config = dict(
    n_kv_head=2,
    qk_norm=True,
    init='orth',
    decay_shape='pow',
    steps=7874,
)
Each number is 500 + 40 x the weight over the matrix's rms, rounded and kept within 0 to 999. Layers, rows and columns count from 0. Numbers have three digits each.

# q: layer 9 attention query, 128x96, rms 0.0618, rows 116-127, columns 64-95
# k: layer 9 attention key, 128x96, rms 0.0612, rows 116-127, columns 64-95
# v: layer 9 attention value, 128x96, rms 0.0608, rows 64-127, columns 64-95
# o: layer 9 attention output (transposed), 128x96, rms 0.0761, rows 64-127, columns 64-95
# up: layer 9 MLP up, 384x96, rms 0.0878, rows 0-103, columns 64-95
# down: layer 9 MLP down (transposed), 384x96, rms 0.0878, rows 0-103, columns 64-95
q116:532447499439459471567555531484502536454437544514541575475436455532469537502469488491464455533478
k116:477433487467517484593628455482532546526475500453503495582408443464567555424484475473402473521539
q117:491504488517482458451482513551548455469490488520367455472583514514493442519481553490562501458534
k117:552503458426597492485484481509570414509572507500401483393583533413519488497547511529580520510472
q118:418479516489429510506468509496487568519506452567484489461483511541420504514494537554582428466473
k118:415493469554557512493517379485513593471504435501512558400506571483477538551495527434506475423476
q119:538538416507507521534497462510568504526501500563489533471546529506515578566455514453536542507449
k119:570487503424472438478495481447592623499488528581451516485516516526445543447480493464575534508478
q120:507441517464525502494538438451540492460526470469438483454503506520445469510513512553502563462505
k120:463487541507532543444481489470561428480505570454480442535486490445474511526541493565507535486482
q121:566536541502449454483463540538465549461491508533517505452523513456485504560431504564457499517496
k121:530427554469430447547509559494448565447495490608533551425491564518475482544596523506486468479519
q122:543568487472527523489520427502589432483513434469505452562452559484471523528490501527413461488504
k122:568498547429519560506495452479515487491580474582473544486469561539465472463534457412482440493525
q123:521456532583488497504499433511464535440528550517543496504508445527520446482466524531525586556476
k123:491426513515539489447460417529541513503490575545537473474517463528509515445439522510536555588468
q124:599482564510526504496511553498606542522545508453491512501593447501460450494562514543457524540491
k124:528459546595566503489497513441517482506526485468480486438554500520447506526551480478441525585512
q125:545518496451538462557489502491464462553540497586550501491562570484485493435489479515564568496455
k125:506495473465606540493493509541502496565496477528573532468524578439492483466469436421534571430503
q126:478604509530506471468469549500535443511485514478495457527560525472507488481548500491474446495510
k126:500527533435519492426511533502492545520529594470481433534533551486477504520538473484436502495540
q127:485496481511499421505499467530494554553487555486552512470499471516507513473501591515476505513596
k127:529520502488401512474403427535501564615489522488503505455539501563492528499546511554498512500504
v64:482572467532476441455491509499449474552534509549526514525401511490512496513569533505569479489506
o64:517458483507527533538456583485441536491457497561499528529414566543518446482472496507536518471480
v65:494495494532502443514488437493505495462536562536515490548487501526513488473491506455541546522535
o65:509490452523538446490509514445428537505436568460493516426521520385498542489506440482526458490506
v66:431542504508488462492463458498473532462462442446549480506528563500499557532489497479481467494437
o66:433479527509458493515451448509550466527525502542511469470452460488507523568521554547478519490507
v67:520514478536506553467509501472518454467481456449547515441534585470469508561464438502450450470448
o67:504568472496515486482468521457479525562465454518481475448448568466484479535490548466489440523503
v68:507460525478477582523476527490448522456570515508453487548478489506454480476525479484494523516528
o68:484558510512471470440450509543544554507489498501498513425510517541458594399504494485471587558536
v69:486501482525530446510505464543488523503503530518521498533476502486459461487512466494504491492484
o69:458465534485495432471467479522503553458454488579528476510480511552582525559476561460525482509489
v70:562553535488430441462547513502545521449521510505505486457477504479476481570590527543483507517476
o70:510480527488480499452515586574538499474500506509522563470465509457462477509543519462536497559466
v71:545540555445439455495456535433463517520540477523456506419495537511467511507554510494551519468481
o71:463503509545465518480529499513476483416585584438476484536463570494464488523521522502466561427546
v72:444463583509514540524476459509498465525467479446495498495491469508486543487422539514506430544514
o72:568551555435489479538560484480530512418493556512467503544497547527492490533500480513517513485492
v73:486474511501496439546485516461497509535519544517514454551522456494483489528508465519536480437576
o73:459473458359473464546425573516401495523480471522546501504499554510503496484444524507496575516562
v74:502479525511515509535492469497435508430478491497470510545561440520562513493512542478527482466538
o74:466531499465431581493531471473553480482433528520539578476535414478535457512498496510533574479492
v75:508477472491535513561472503497464517403481514460584513487471440497483491506495545486477453502513
o75:518543470475514480513479466562460503478541478521529520509519489575523529443488522477499481474522
v76:531538539567499457496524521516507480505517531545527437484454545556534541523545462527491525483553
o76:501491535533512493399450478426482516475508493512473399498490494545487501543483489519460519524444
v77:455534483531530504500478528508452439466484527482539496422454516474510527495433519508475435523526
o77:484525506438514532520558492494534462508508514480477489500483510523538508536497547508510446523441
v78:506515520494472544478514491513492525487480494489481547507506469525549452489504502507530517489494
o78:479550516534469486432514530459459526466520501527535505473491527523484520549498493512487510527479
v79:531537515482455453476544462477506502481475532494473525465472435536471545416521536521560508527508
o79:470430529542558510490493476477481432507521509519558493497548430580471567487504550524516511547507
v80:489472527504570458539480518489503526492498487473455545515507481485547488430549534501502470522542
o80:480491494511502476478427450455490530512461523505476457488497476487554444523550525560565457471524
v81:498458451508485499491548500528529497536502499503508513458536506501504480460547537486520459505470
o81:547500497488494436527517484427522559532503527578456491498527532517467536544612524555507514513431
v82:518569491460511489544529482562529490468473508524465497477498490492505473504494562469464526479503
o82:472500534542560532501479483524541542525519459530444435471558525494512493517528516437427504512529
v83:478565499544494432498507532477458509512502522538513447535523502467537482461496552510490537436517
o83:464542530516451501524532569539488525509497551531463399485444470495506477448513526529545503485454
v84:503500494441460488539534501556499492556473493516573464463516521516477490542552524473454463480481
o84:449535505519488489480523418504530513496571461479495483550532526462537553479524466426520440438486
v85:536478450527520461509443531476478500449464476457505507544509530481509493496491453505484509528524
o85:470460478470539495515526482491488508519476486539505492527546525472516508536457446500479488522480
v86:541463465516502468487531523388446488452475503524535510521457586469485508462544466487530472523472
o86:492495501550524429503484470533535515538476536444497420537450511525519499422510457498546540446504
v87:538489520483570493471475528544514539457484526556500444456513443443533460500505463535502486470506
o87:499460428463562523503546425494522507515524510523511494508451488453418486419510481505452438519511
v88:451492493494468539500497501545515484452494498489512505471569486501458452509481486531484526470513
o88:430531498512517419478443516525530504504563499516482455433502510460424558512404509563579432495489
v89:487479487488482511572464466456525505468531473556478470459529519448446438492509488494498494473520
o89:563489486415427421413473467466471476505495442539479538499515527522481507529462485455454557544466
v90:499546545495506522496517460495487542524486513507482522508514440488465478506516434520501493510501
o90:510503537607444471527536477542540496535500498510546555483516477523538446541484497470502499568478
v91:514491516479479547500464507503470456464446497553484502466463508505514491482454479501455488505457
o91:507548529586498496545538554547462538456526489507534456524456565520473484556461492451501509472444
v92:538524524515520533507486534558529427558522528509501529460471521481505520497449493517463520475467
o92:551590532492618526479519461533557466485490449456522477536427478465526486538528469528468486493498
v93:492531495477529505545512509537489480466496502447504457510531511490498540480522503550534514441524
o93:511509450405522491560490528503507497457519498509502466528536463520564507432461531447504424463567
v94:503555513467511554464548421530448533476507546495551496491521460428506543488504479468462526482485
o94:491559520501498433474471465486478518479544541508520614507447562478451536522539533527449510520439
v95:440494447504506482501460508540545496463562472460546502489492461417456500523474508510508435544465
o95:506476501504587447521465472441500484521529504456541490492454500507482523534475513517482545510566
v96:509555462492503519516488471523426507474487493478590431510534518469477519509500519464502504491523
o96:466523471528474555419533579505496503482490523535530503500433456494493451522472535540516464512532
v97:500497550480509482472520510530509565524476517479524596516580505556487482524478520531565472501533
o97:473535514514642501465508478519499467532504488481504591539512475489519499432507552491494576484456
v98:526419462515454503519481503551470519409495458510543443501518498540487544508513518483535459473516
o98:497524433467490449471531446472509489474492548489538519409561588504489469480430477500511493535506
v99:514503492514501531495554507475496479428519521490515486523462470449522555544522439497502477484518
o99:488551563471488455518451533529454504510522536547473537526568430538554476521474486493498440527476
v100:490595484507514509446557491521520480516489503493533433511520501502455496540487514487457473500524
o100:458515445509539508485527520541453538495435479419466494489497498569527444536511545480449489499501
v101:481449510487519497461509516479487535504514505528512476476495532515541508476506436461531490527517
o101:507478493524530494489486595494505548502525488568498503492537419517571472532543436553496563519539
v102:482497481475518489483558545498483531511509493483506515559579541432527504549508478512459521510495
o102:476538497432496484470487475515509527501477481517491556507547560480529473514573457439582494508524
v103:540469513545456513477515513529515515478446490487518464488540555529463505458594519511524537494524
o103:445494483443482524456502510541486504541443526483519442525571488518429533511528512493533452523449
v104:522477502522560564532537555520541432478467476522468458481510498472482483477502461482465464522501
o104:431503475495480513502552469471493461523453484535477466529427471485502455553505503532500486528518
v105:566472516479457500529440485532531482490522532504497465502468472486498465529479516534519485518528
o105:463491578491534454424447499379524537480543470417521561488549529476565455512474551498552494524485
v106:497503481493490460448491523546482459490482530536452562506491551483460518475515486540520499509504
o106:466519460555537443528551550553526416435517556511483514473461500504507533541438495429509534518508
v107:512442559470490499499479460503517543509517523490461475510549530485445516463539526512459512494487
o107:586570539498444475530497426487444487525496469518457492473503488514557452472445559458520471453521
v108:559452483462498538493446481444484499522533457545537487492485511511513489453456507486514486472524
o108:500477498469402550497463474546520582477480493536554529489536468519529522484446486494483442520469
v109:496545536492520527472485507457489542508538538532469416500530491447462485539520507512499448461609
o109:475478516508471479568508506488497512508471445516535415477499518508416482511440568501474485429480
v110:535511573480488527515481475469533524435513482499512475502429540583485527506505513537463516474474
o110:500481480507510531500473531523455504543483549488478426431462602553489481452383462491456525565509
v111:473538486453518432469483532462510550481435499510513561511482463577506470478451509481544424507530
o111:423510489466538525485528468510465459516523470471612508496413470502511456490554516512492516461455
v112:513493490542475512486450510512465511498521523496485511581515533562520481497509505511459524460520
o112:503500478488446416453500546561488512528495446477463489557505564506485535493453588546462489447528
v113:538523497458529530481460471511554507525490522510542428489499493471477458454505546492515446508511
o113:539543503572437577466418549501433446551463459545467513445491437555497424458567486418487588533512
v114:444503481449517530505455479518433538545533489486516509509525548543459516532515529505476506519515
o114:471436546514534558469518534465512433492517521493504541507444463460469514529458463442483537464478
v115:486517489509506445506518535567533460519545453486444518489527535459481467513524531497515505533436
o115:417446540468440502569496565415432500510537458519532547514528525569533540551526482531483537459519
v116:523532474509510510499512511468483498475473501525523558434491552534534461446492478498483491489510
o116:471525483573469513576457551422415463508505486510543526475634574497465469494554493489473484566512
v117:488542421500537439469468531489489544563511497499460483529522495498495527538489424460468525526530
o117:487480500472497436495496508543516556500456516480552542532404492475483483476505428500491543472539
v118:478553433480460469516483479508479565543536501509501473562473465513506547465530556529530496514514
o118:499505503487480452447482501526525505526488514458480495481566499505518428440507467503515478469434
v119:510514440536547531574501523518500477485501501449521478440482456498487518466491516575484559509536
o119:474473498552512505481441464503534507454512471444494490539590491494477459426533497528508563497506
v120:476535540454448428533496485464513463481434506504519463484535496482488501510510512462475474467466
o120:531465465499433430563447470491587429541516494462465488518432511525498470487505531507516486502432
v121:549523459472508478450462440490551498479540488469481498464510469513433490507482467464513539516512
o121:562467503494500442485464527502509545568539493498475457573522467501587518470569581444449480545551
v122:495530446483472508526487443510488465494500472411547547464503520461510518539535468538492505525506
o122:484527506432494463483490474494545501451522508474560511527538521506464441533535522525500493516448
v123:500547469502533555478505547480532491454526453505485480504502529453472462472496498466425522537516
o123:575481528484530538558546532479486503491465528508536442447551459497504487533436535546485489433546
v124:504438487454446469504470527494460560548487520466529469489537429527452478548510563449547442503484
o124:571509450468506496489526447476513477525487517489555489561463534467461487491428519442537492493580
v125:539505518473436548535530489507500528463476386525434433497529522497562467477530532520459479472492
o125:489505482549481532548468506455519492487557583574516456542467479476545453536495520514468495480541
v126:481525558500456479532492552510469539424496541491487452497452538533491525514494529514489411488447
o126:482496512537524526539472519489438425496478504528445476487453481525493531454494548533491484426514
v127:538528535503512572457517454501566497522507490535499447489521510486481478512487517509500553483470
o127:522470577465522445478484573489474507496557399525469571501526482480483444499477477529536470471473
up0:546490481501526570449478524454582541496453518542576441438507479494465483478410491449525528552466
down0:483537520556601556476523499520549476518448482490471485445445489440516461478485512483417482503517
up1:409496507420459406520484455498533517510509501476496542442481533478511533507539579416444508441457
down1:499483510501436546497597411461592540488492562454533502465444470459495516452468505401521468524418
up2:541515560536506513502591535487513543466496530516536554539534573547553503454468453573451500480478
down2:551549513545487501452512474456429552481529436483444431502547444513563493453490484532450486484485
up3:544455495474517478527476529546496456485550462594534476436546465434531513532544461444491509550467
down3:537575514523555469474484513488509465504437527543546452450497501457527577630434442462483491491486
up4:437486483500549536495523511494446451518540456543465537540510453548523496377528448534581498472498
down4:587440518451546489559481544535468486501546516464519514534464491561485545458581541489532527551460
up5:414478519456470493549462520434505493539498583487481501523607475520431513513490530467527507464537
down5:511461419499547581438496500485547532484537535511520614490508465409527456468454519525479457482493
up6:449385460522515487519518548545512440451501513437471517495522472526506565515522433522503442607450
down6:535550477524440428473513429552499402495586525494543501499451499493521431486478540465555475418459
up7:498495529447543446494401460468488554483487501469529530480501462546455586505537495521473526477503
down7:504505490485496532511518462523487511512517528514545532448434508502512530499453473543434472409520
up8:464443484528504582504433485477514499499519533421476459486433468511454511468477525531552468488471
down8:543499556544500535532531509524502457429514500434431466470501524486459494520478526512558522540517
up9:479443533522433494432523438508537529462517555513472482455492513555480555520528511548472440494555
down9:480500597508553504437554483460506610538566517560463481493546503523446532477479499527529426460409
up10:553516461443469580473489466496492460479516508534532529536597608477544568485560444545495558482477
down10:490496505540451556532540527422510456429496470431476503497535592476504529493492487558488579539431
up11:507427518467479511516480550477502524408487535528529549488564525490540480518545477473524471523531
down11:418406575477506518531552523476521470536456510502494521483517488440485531483523479510510531514590
up12:462499473398488522486539487493453426470519505545501534544510482551495491482544445466481523589552
down12:575442532468478467550503484490456519563440546548513568520523469505392537520525477511556564477492
up13:494531571496556464578511482475512492466531497425436519522524450464533492539486463557541479432468
down13:555496460537444503487462500497533546494479453546471561456437476472522491476495418514484466424508
up14:469521563556469493513500545443499490518485495519549518527477487526557531451513495509470610511463
down14:501476573529439502487531456540527535521467547513581528509505478452509527492562538515506537495456
up15:488438410473520456464433547535461538445491493560608365454558518577516520524457557428502565520476
down15:486545423564482620509542458508433507411523475517599493523502470484589590447476491526551556386511
up16:529464476488483436432491513495448478515519493496527490456428538505483507473537562523466459556439
down16:435546499422426522465488545418474551527451523484499452478424530498511401461527535539459483560475
up17:504469445420504503422507493517537504476531494580555544472512547473542521503547508591489490445466
down17:485399421481509546517528426545483523465460493467531558474455423533531495485554484525523460475502
up18:558496501536436549495538539489487398487481518511511520389522500537420473512496498482553464519458
down18:583466530530464509489503499496443495498455451463450562448438466559502481476521540435594509476442
up19:479532404526542498496551514502520471589459518474534541509472471496467519526513573457491541505544
down19:510507420496548518461536568421453536536475551480521486483569498513511500505484483441539437567501
up20:451516562502423577533473548488521500402468516519542524521579432464465548571536519439550505548523
down20:526479504511404450473534530528518483495510521451517523472557512474532638519494567513545439532525
up21:475414499438501471540428538484476542473499529494521515534513525502458410532441441536520461447448
down21:506468525422512484494456497507547559496505428538528469562503459555566505538476462541504440514515
up22:478574543533533565445497511476489474448519546482535472412529497467469521489435553494543550582511
down22:545492499433470512536552496501476459460526514535471456542516486519504454548484466427482532498532
up23:492512497509429539499494471538530461445481401526533536483469513504542515468519531527524492534476
down23:532485473526466553474434495481520450474500528501498444500408531509519463521500480557447474515519
up24:446514549529530552571514495481519519569531478434530513438470521523481577499426491448541452491497
down24:451465451509518499511468529480515466477522548438542467520536481491565597519470531421458468525488
up25:427577517495504483463473449505519524543479592526456441522443560441432495469531512457507475490506
down25:611528472491522521521542479475522488515530493541481494538533490468434576545446515496516510521485
up26:521527510519501595461527490443452505515529510514463474510482520463442517471499542583480469510532
down26:463479473485455489471408397474485528511468432495448470440545433484525581504531547442539515492488
up27:463475490547508500543495541458559504513466470508531419456489563485475529446485480516475457541452
down27:519462454495439504539528533467525523485489503553493395478554500566529510477516432542564469447421
up28:504513439516512488482491456519465468488507505487488506481466604479502497500521478487532482450464
down28:523483483480548544514478535497537471498482501473442471478444523524511464559493470496535484463500
up29:544477513405465492449478546503531540544536559552477491520431552471501481532530513471479491496493
down29:514501502483401519424484533523420528500519504498442443528441578466461471435543534500478528471483
up30:471415443442469608553475490426482409492497486431538502574566484536468536482480556583577467431533
down30:415529513522494543453486522400421495494546417426458465565430505492533613472535481589533584579548
up31:453503492449489545494526492523434463542446480520518500506519447509468479450548423474514515453529
down31:606541476545448481490536447523526486511503492483505483485584532523497552478476509491506551459425
up32:534530499523496501507539507390495511463431574481423498401498573522451499509496442531426533503485
down32:546521523587551503438470538454503495503540469488586515470561437509485475452489472512529539468438
up33:453473435479524491524572462473580441523555497486549546457498554563445478541533470509429526541482
down33:559588487472454466533516566484485611508509569489582521491501546452469393497536470485511484523511
up34:479518514517470542494537487517591438429515526467532526483534506465502585487466511504502495484564
down34:537512520533519502559542499480551510440532485476496488546513450568495527489534447472501583487512
up35:521568516530516530527447517527528429490448507617511502464529564454494545482525556465512526486527
down35:495557475526592472452416501437540497511605480470507531465483529471525491473494539526530514439445
up36:493455511553522474437488562505521519451501479543492489447535475535566462493495486507503449482478
down36:497506435461519533461474493493477524430525550503509439519516498496550511429460466517499554470507
up37:476453502455436489560416444553519492414493565508500470489482455444490544537474466445461469469490
down37:459550507534512504457550471484478513477552479485497543420529480484481531444452536483494583534488
up38:505445499481493527494507515471496522427546557454540492481522500516459505542549504433534428486480
down38:436506446501509443514529508485536491443531491482469508467534528506457496563493415443542496471489
up39:499477519449508525452551409480483545545573494477448496459487529447489492519486518525605570492526
down39:445463551512515517489514489546514426514471519463407511506492515441522544504463556488514529508528
up40:533535454489475520555439521497483517524443524513487530494450550512533528434548496480507485419481
down40:525487439537496521501564498448534522464499485541458511532462499503634647495458516501487434530453
up41:505470498434616503451490465589518475484494536447470547554439497541520491535507464486449454483506
down41:449527445494533483498465476491596467435508540532532560518456495462439565565456485486526491521505
up42:411581447495557490487527457523532458479497466542528568402494483529480439527585506474458623480511
down42:482491491531516556492583396484463526479490617545498517485467473390502513513536489489463485468478
up43:468478486502477515479474532444585492523512468422494486475504507486464544531528531489546538494465
down43:450492473468441532520469520500544529470487486401488475398525504522451482520498545531542481492504
up44:516577522513547489490477553417518503513509539471489411511491548515546456462461505487524474499531
down44:432507504535480418434487485483460489485460445434491484522459490431507427555423483517555498471529
up45:520494462474470457497468457498468498433497507551516512476523491475482523505530489532565478578472
down45:491531476495476533518488435507509525534508595546429527452478550481464462594541549482513484522478
up46:529582453432478503646566473507493458472525478384550478496538542499531465502499481482507498521543
down46:491483522501517499532497493484481493480554534480575398513521546530489516560509520496471518529584
up47:516560539497517581496478493491439481544495468488493412503597435491419538457525414526441480523539
down47:537540502429509511513525512452448520541500442462547453519490444493473515456533467539507531500506
up48:507496459491590494508461480510517420445483584514455472478459585442493486467610450491513477603557
down48:546437435373492421522500531576505458534494523425446540483420519507566517563505487532462518559461
up49:516572607521482524454550499488536550486544552484558526454567521478492541447572517525518472472572
down49:473431471592505488477489463448450522495473518481471550467566494521484512464459471484541548494555
up50:429505524514479519505528461561451441473492534473528536517486507544481529508449529547531477446475
down50:531519491583478521471456516458446469505574505412488490575582456486489510546494553563549492491534
up51:514518518504558510502480461411532489533529547493435523459445506493482488439453488554490500483509
down51:511432516455517503459473512434479573480463507505560494449554379470552505497495530508544514471471
up52:534421442474482514459524501534563474558520542479543505549558544493476543507477457513539501522493
down52:448539459438486487563451462535503497518493492479440515472506522432547478513513549541509446541515
up53:474522476474511480452495525510519508490525473458493432380496421536554512476495506561490471597539
down53:502531496497491444511472484425550516479524523497448441545602473517501522541565496491429448464490
up54:457493466442511529466511542559550466531490588460465541554466576459461520483553493457565533485447
down54:520468560531537540505543534523448529545517494532441594626495522495477468482607563494507510500519
up55:524574485480475627495520493571497503470520513495612433519563567489481526456490435505432442502445
down55:532507562532510541460449521507538549444555500521461518601477537547495557488524547407547526511460
up56:404500527487582549456467535566568492540481457485458484491441453531528545439513531572435530453590
down56:508524510543452486518420485525530491497428500501482486458496520577547475522538476496546503450558
up57:449561528533414546561490466559475499474447525519453514528523621529517521488408534520463516500494
down57:441563519531407484501507492492515554463506478482482552547536586528438517528457545584439523472477
up58:511554527466469462453514489484506551439537522541553518511512522545525472445499517465473467586548
down58:466519513472497524491629526429470584446409498511504513520401468542514463519523478518503574527521
up59:519547501470531518544506539486521493505534463478491441525549479505495492431525487558514545483517
down59:525469513537535524471487484538509542430509444513557456449488437531505476487498509478486518469524
up60:514505484533502501541532483486530536490495498491444491443503511421459487463564559491542544472496
down60:523465457503419431473499493502472562415505568466493474459445463477442589580476474507490458446455
up61:537495504492540530565546436504515379468535491510511547441599543484456483552511506521521544547529
down61:420468472507474439512477531493502480490421455449613481469584443428510483489478516496585513442517
up62:465499479587492571513514534458525500471525448512420470461511445486551469583499489569477499448531
down62:515481533524463573496533551440452466489536493476458500490507517515552436527434496465503544509459
up63:498537495503492528504492483524542504476477507489540527524478483438511486433533462511523534476500
down63:502540467489455512494459510489512523524501488545548523521485512468505519477526539563517433439499
up64:488556445446462554523434564436503405548463529490516517537490551454509491428534452499496520539567
down64:533571500550506528450567459499463504561488533517509464498557545475537522461545530530473449439562
up65:502435532497607489521462505507448531502504467527460416468491515522472436455558491506480510501470
down65:503490540496523485493502546514506460437489531472586478538487463541475430518567533516527538553508
up66:491448511503553496512453510533492460573427445559518492484509485491536492513564555489509495444509
down66:488495428480563533505462494468533579472519469552412526547529491525476508530560467529481457453472
up67:404535575463530579500480501488476466476560496493587543560569436486505497472433465486458461490503
down67:474495475477499442560452549472489509499533537494516516476503461579518475476441519487436507536555
up68:509490456566485547545466540470497483545495527488499451505627514496515529495497456472493542535529
down68:493492451489433523552481488503491477556514534528478530507519545475492468556518480525511548591532
up69:463559554515508519477480524584468481445486541503481460499456553501479576466484443437505520450527
down69:475501456481523504488492468502511496423495473476477544558448540547487589485486467467474443486512
up70:525559512506544539492521559471493448444531533564486450463469507530447548458457514510479569463437
down70:453486580485505506478489539430545560499519511483471492529524618452576445501504516480459438609502
up71:473496576464507542458466463517460567492497525525477485466491510544486488486477502496447549491529
down71:559543458483599499480489491495484511472529532477391494440503518439496417499516486569439528542480
up72:520498566491502547487552482509497541499503509462534523523514474508472572491478469527426579483517
down72:477484531463421497463539519478556495571517494541520442488488502513502610495526517527489522496484
up73:474461471532551490480449547528497471523482534491463505522490524495491479450451385554534551460481
down73:466482444455487493520505470471464461490460510480456512482471531479488503539464439474489479470456
up74:512502423441518530478549457495548519550506507528495481463544500490513497530525496438502535444401
down74:581517543504563485526489495539588529558488419476459516465489548472516448410483463478517531479503
up75:423496523501529502506479454495511461527584451523493513449512467503518478522500508550486552521564
down75:555458495506503491493545501434504519509515492537459524542540528502464542463515515460534480520440
up76:497506489464465478490494507562560482466554454490498552457521528468560523556526532523466517466501
down76:501496479505498487549468529516466584498460512521505558525447560492537510522573510504496514430505
up77:472463454504481468559476526575430537464503550483469504517533462526568525518494532422493563539571
down77:490515461440501412534444549576556462484434572468429484516474514543491531462491588488482506473576
up78:447556505577471429541538548437619493561468517492561490504576455472458480440539479451441531513437
down78:445548521503497523492432547399523562542462449481442531515467494500452420433503541548527530567533
up79:521546483508478519545545538559530484494450394496475519530567537444485470473515513495488498520494
down79:471500478446550468482473539402531490513450465457529502530523598541564607580535471493495530519519
up80:429519451410477528535504528522598485467473559380479510498556427482546475499522534509550463522535
down80:447522496545460482514573469528560560500488480454516487444545547470454409494544533543516509557528
up81:467440487481490397481403494445478464472481531527543533515485472507483467488514449510512464569469
down81:448566541516526464575459485485504509473448582458491512478465525536516587423471432441562404486468
up82:466535514544595484523535427483544519503501465585481488466496500509487565467508493483481473533488
down82:513467555555518498521451465515491518438485492522429605496484475520522475526450407555500494499505
up83:542480572504550540581487484464486514479493459457478434465554456505482502553533549456453523518447
down83:559467471471575497504480506536494493522488471452521389501544482454499432450472518512514472513484
up84:484456422448588503525517485533448534515494458532498522497544561466547445453530547533558380473541
down84:479459497437569497532508426391473468557438434596516507531536493511524469483477531450553473485487
up85:493522483529499508546433428501485469460522495504498512452537536502488509459465547482542414503549
down85:537522524565526492571533525471494451554604509463505499487518502498495482466426480585548492510551
up86:478507495454473521506513478502498482424489503494494481485482538474501538547538476502523540493509
down86:507486501523484534549507563490488487501521527461444488480471530475437477561544477506488459525555
up87:500449412444479471504515518534489437470569428580520499460525455466454465413519522544470420483451
down87:473476494516533473575558511483538481543503446461559549514543498522512472490495477511525467508552
up88:517541459478489504518516500535517562485493501501497516513477446541487518408481529482545509475533
down88:497489526571473527525470440461478547525495584516516530503508509488478520559482564482532559512467
up89:579511517493523564467421528482538430505494507529466476488483534531474490413422526478451490479514
down89:531486530506443509421546507561485427472477510493489558498469556517529504524516580516456433447538
up90:500501496511582532517541467543509437505553465511475536476538493493471519510517443484472581458480
down90:535453518498539531482491477512469494485471477474549437528567490454464424455547530486487465508514
up91:479545506455526499497494539528509480489468468557572493533476455482491441514583541499535587472561
down91:484528500459452431432500526527439482530483482545490502498469419501455469494559516480509520488532
up92:521550473542475526483494481482532551476510513591430515482525405427494498471465391436539572521525
down92:539476455505532461519445476470507505462492483497440463482470464456516496510538450491495522568499
up93:515495526521489464529522507484523497480523534500451464483492495540486567504432438514451538522427
down93:596580521562455469481565518486503542532550549553439493510518489484496500549482500497487467538475
up94:456458466479540563504536459477524464502496506484541524482514510467499523487505477517547463545493
down94:435540495465574474484561524561413545512417446518487475474481437478543498476520475511494527476499
up95:471558492516496475505578549500473470444441495565533456512452461585512500439500508545527485465462
down95:489572495506520481415506530525460552481487525478522511510540414521443559450530553520535504472493
up96:490535473571520537438497576475526549528484472544543525472521530525497594492464527522561423489448
down96:501506514529549514475486562537530544497507518459459450491558509531492472484488552471387469542452
up97:500445494465499518515479483565555480487553471567474450499478537539518483538562530488491515400518
down97:489507482486527476486495460511515523497516459505548498556427550510586479498527467450422516516470
up98:443537454402545510540525516461498483469577527489459462464453460535528499498485536488475507517511
down98:536509536484504509474477490550555487553543459477553497474498481545494516461490419470491532555530
up99:383508589504538464537591514490429469501491540546481491463462489509528515462614559550591410518482
down99:482439604438494472582541488485491476586459523473472546515453473547493566544517474537555502499454
up100:439509572487496520424485554507569488542500494462536592463509483515486502539520517453501522501556
down100:478458505460532513496511511521511481454495438462564503498422500509525474461429481547539497530520
up101:529508459529553545524591501542545505482511525442464498512545488545526595439512585527469528521524
down101:545518386453537418567466499480489507457433452550543502446510473551533572439431496445439514513467
up102:532566520575504402517495516566515458491536526524485488427547455513501483391488422570447477504541
down102:460518504559498453428519529498487525571494523490515484508557485488557534436486532511401463427503
up103:401441461461514517473459428544500580538487487530521478522412543509553573443531476529481440507500
down103:457472526494467494572472523520502508477521496575525500548497478552472573497504512543494447502528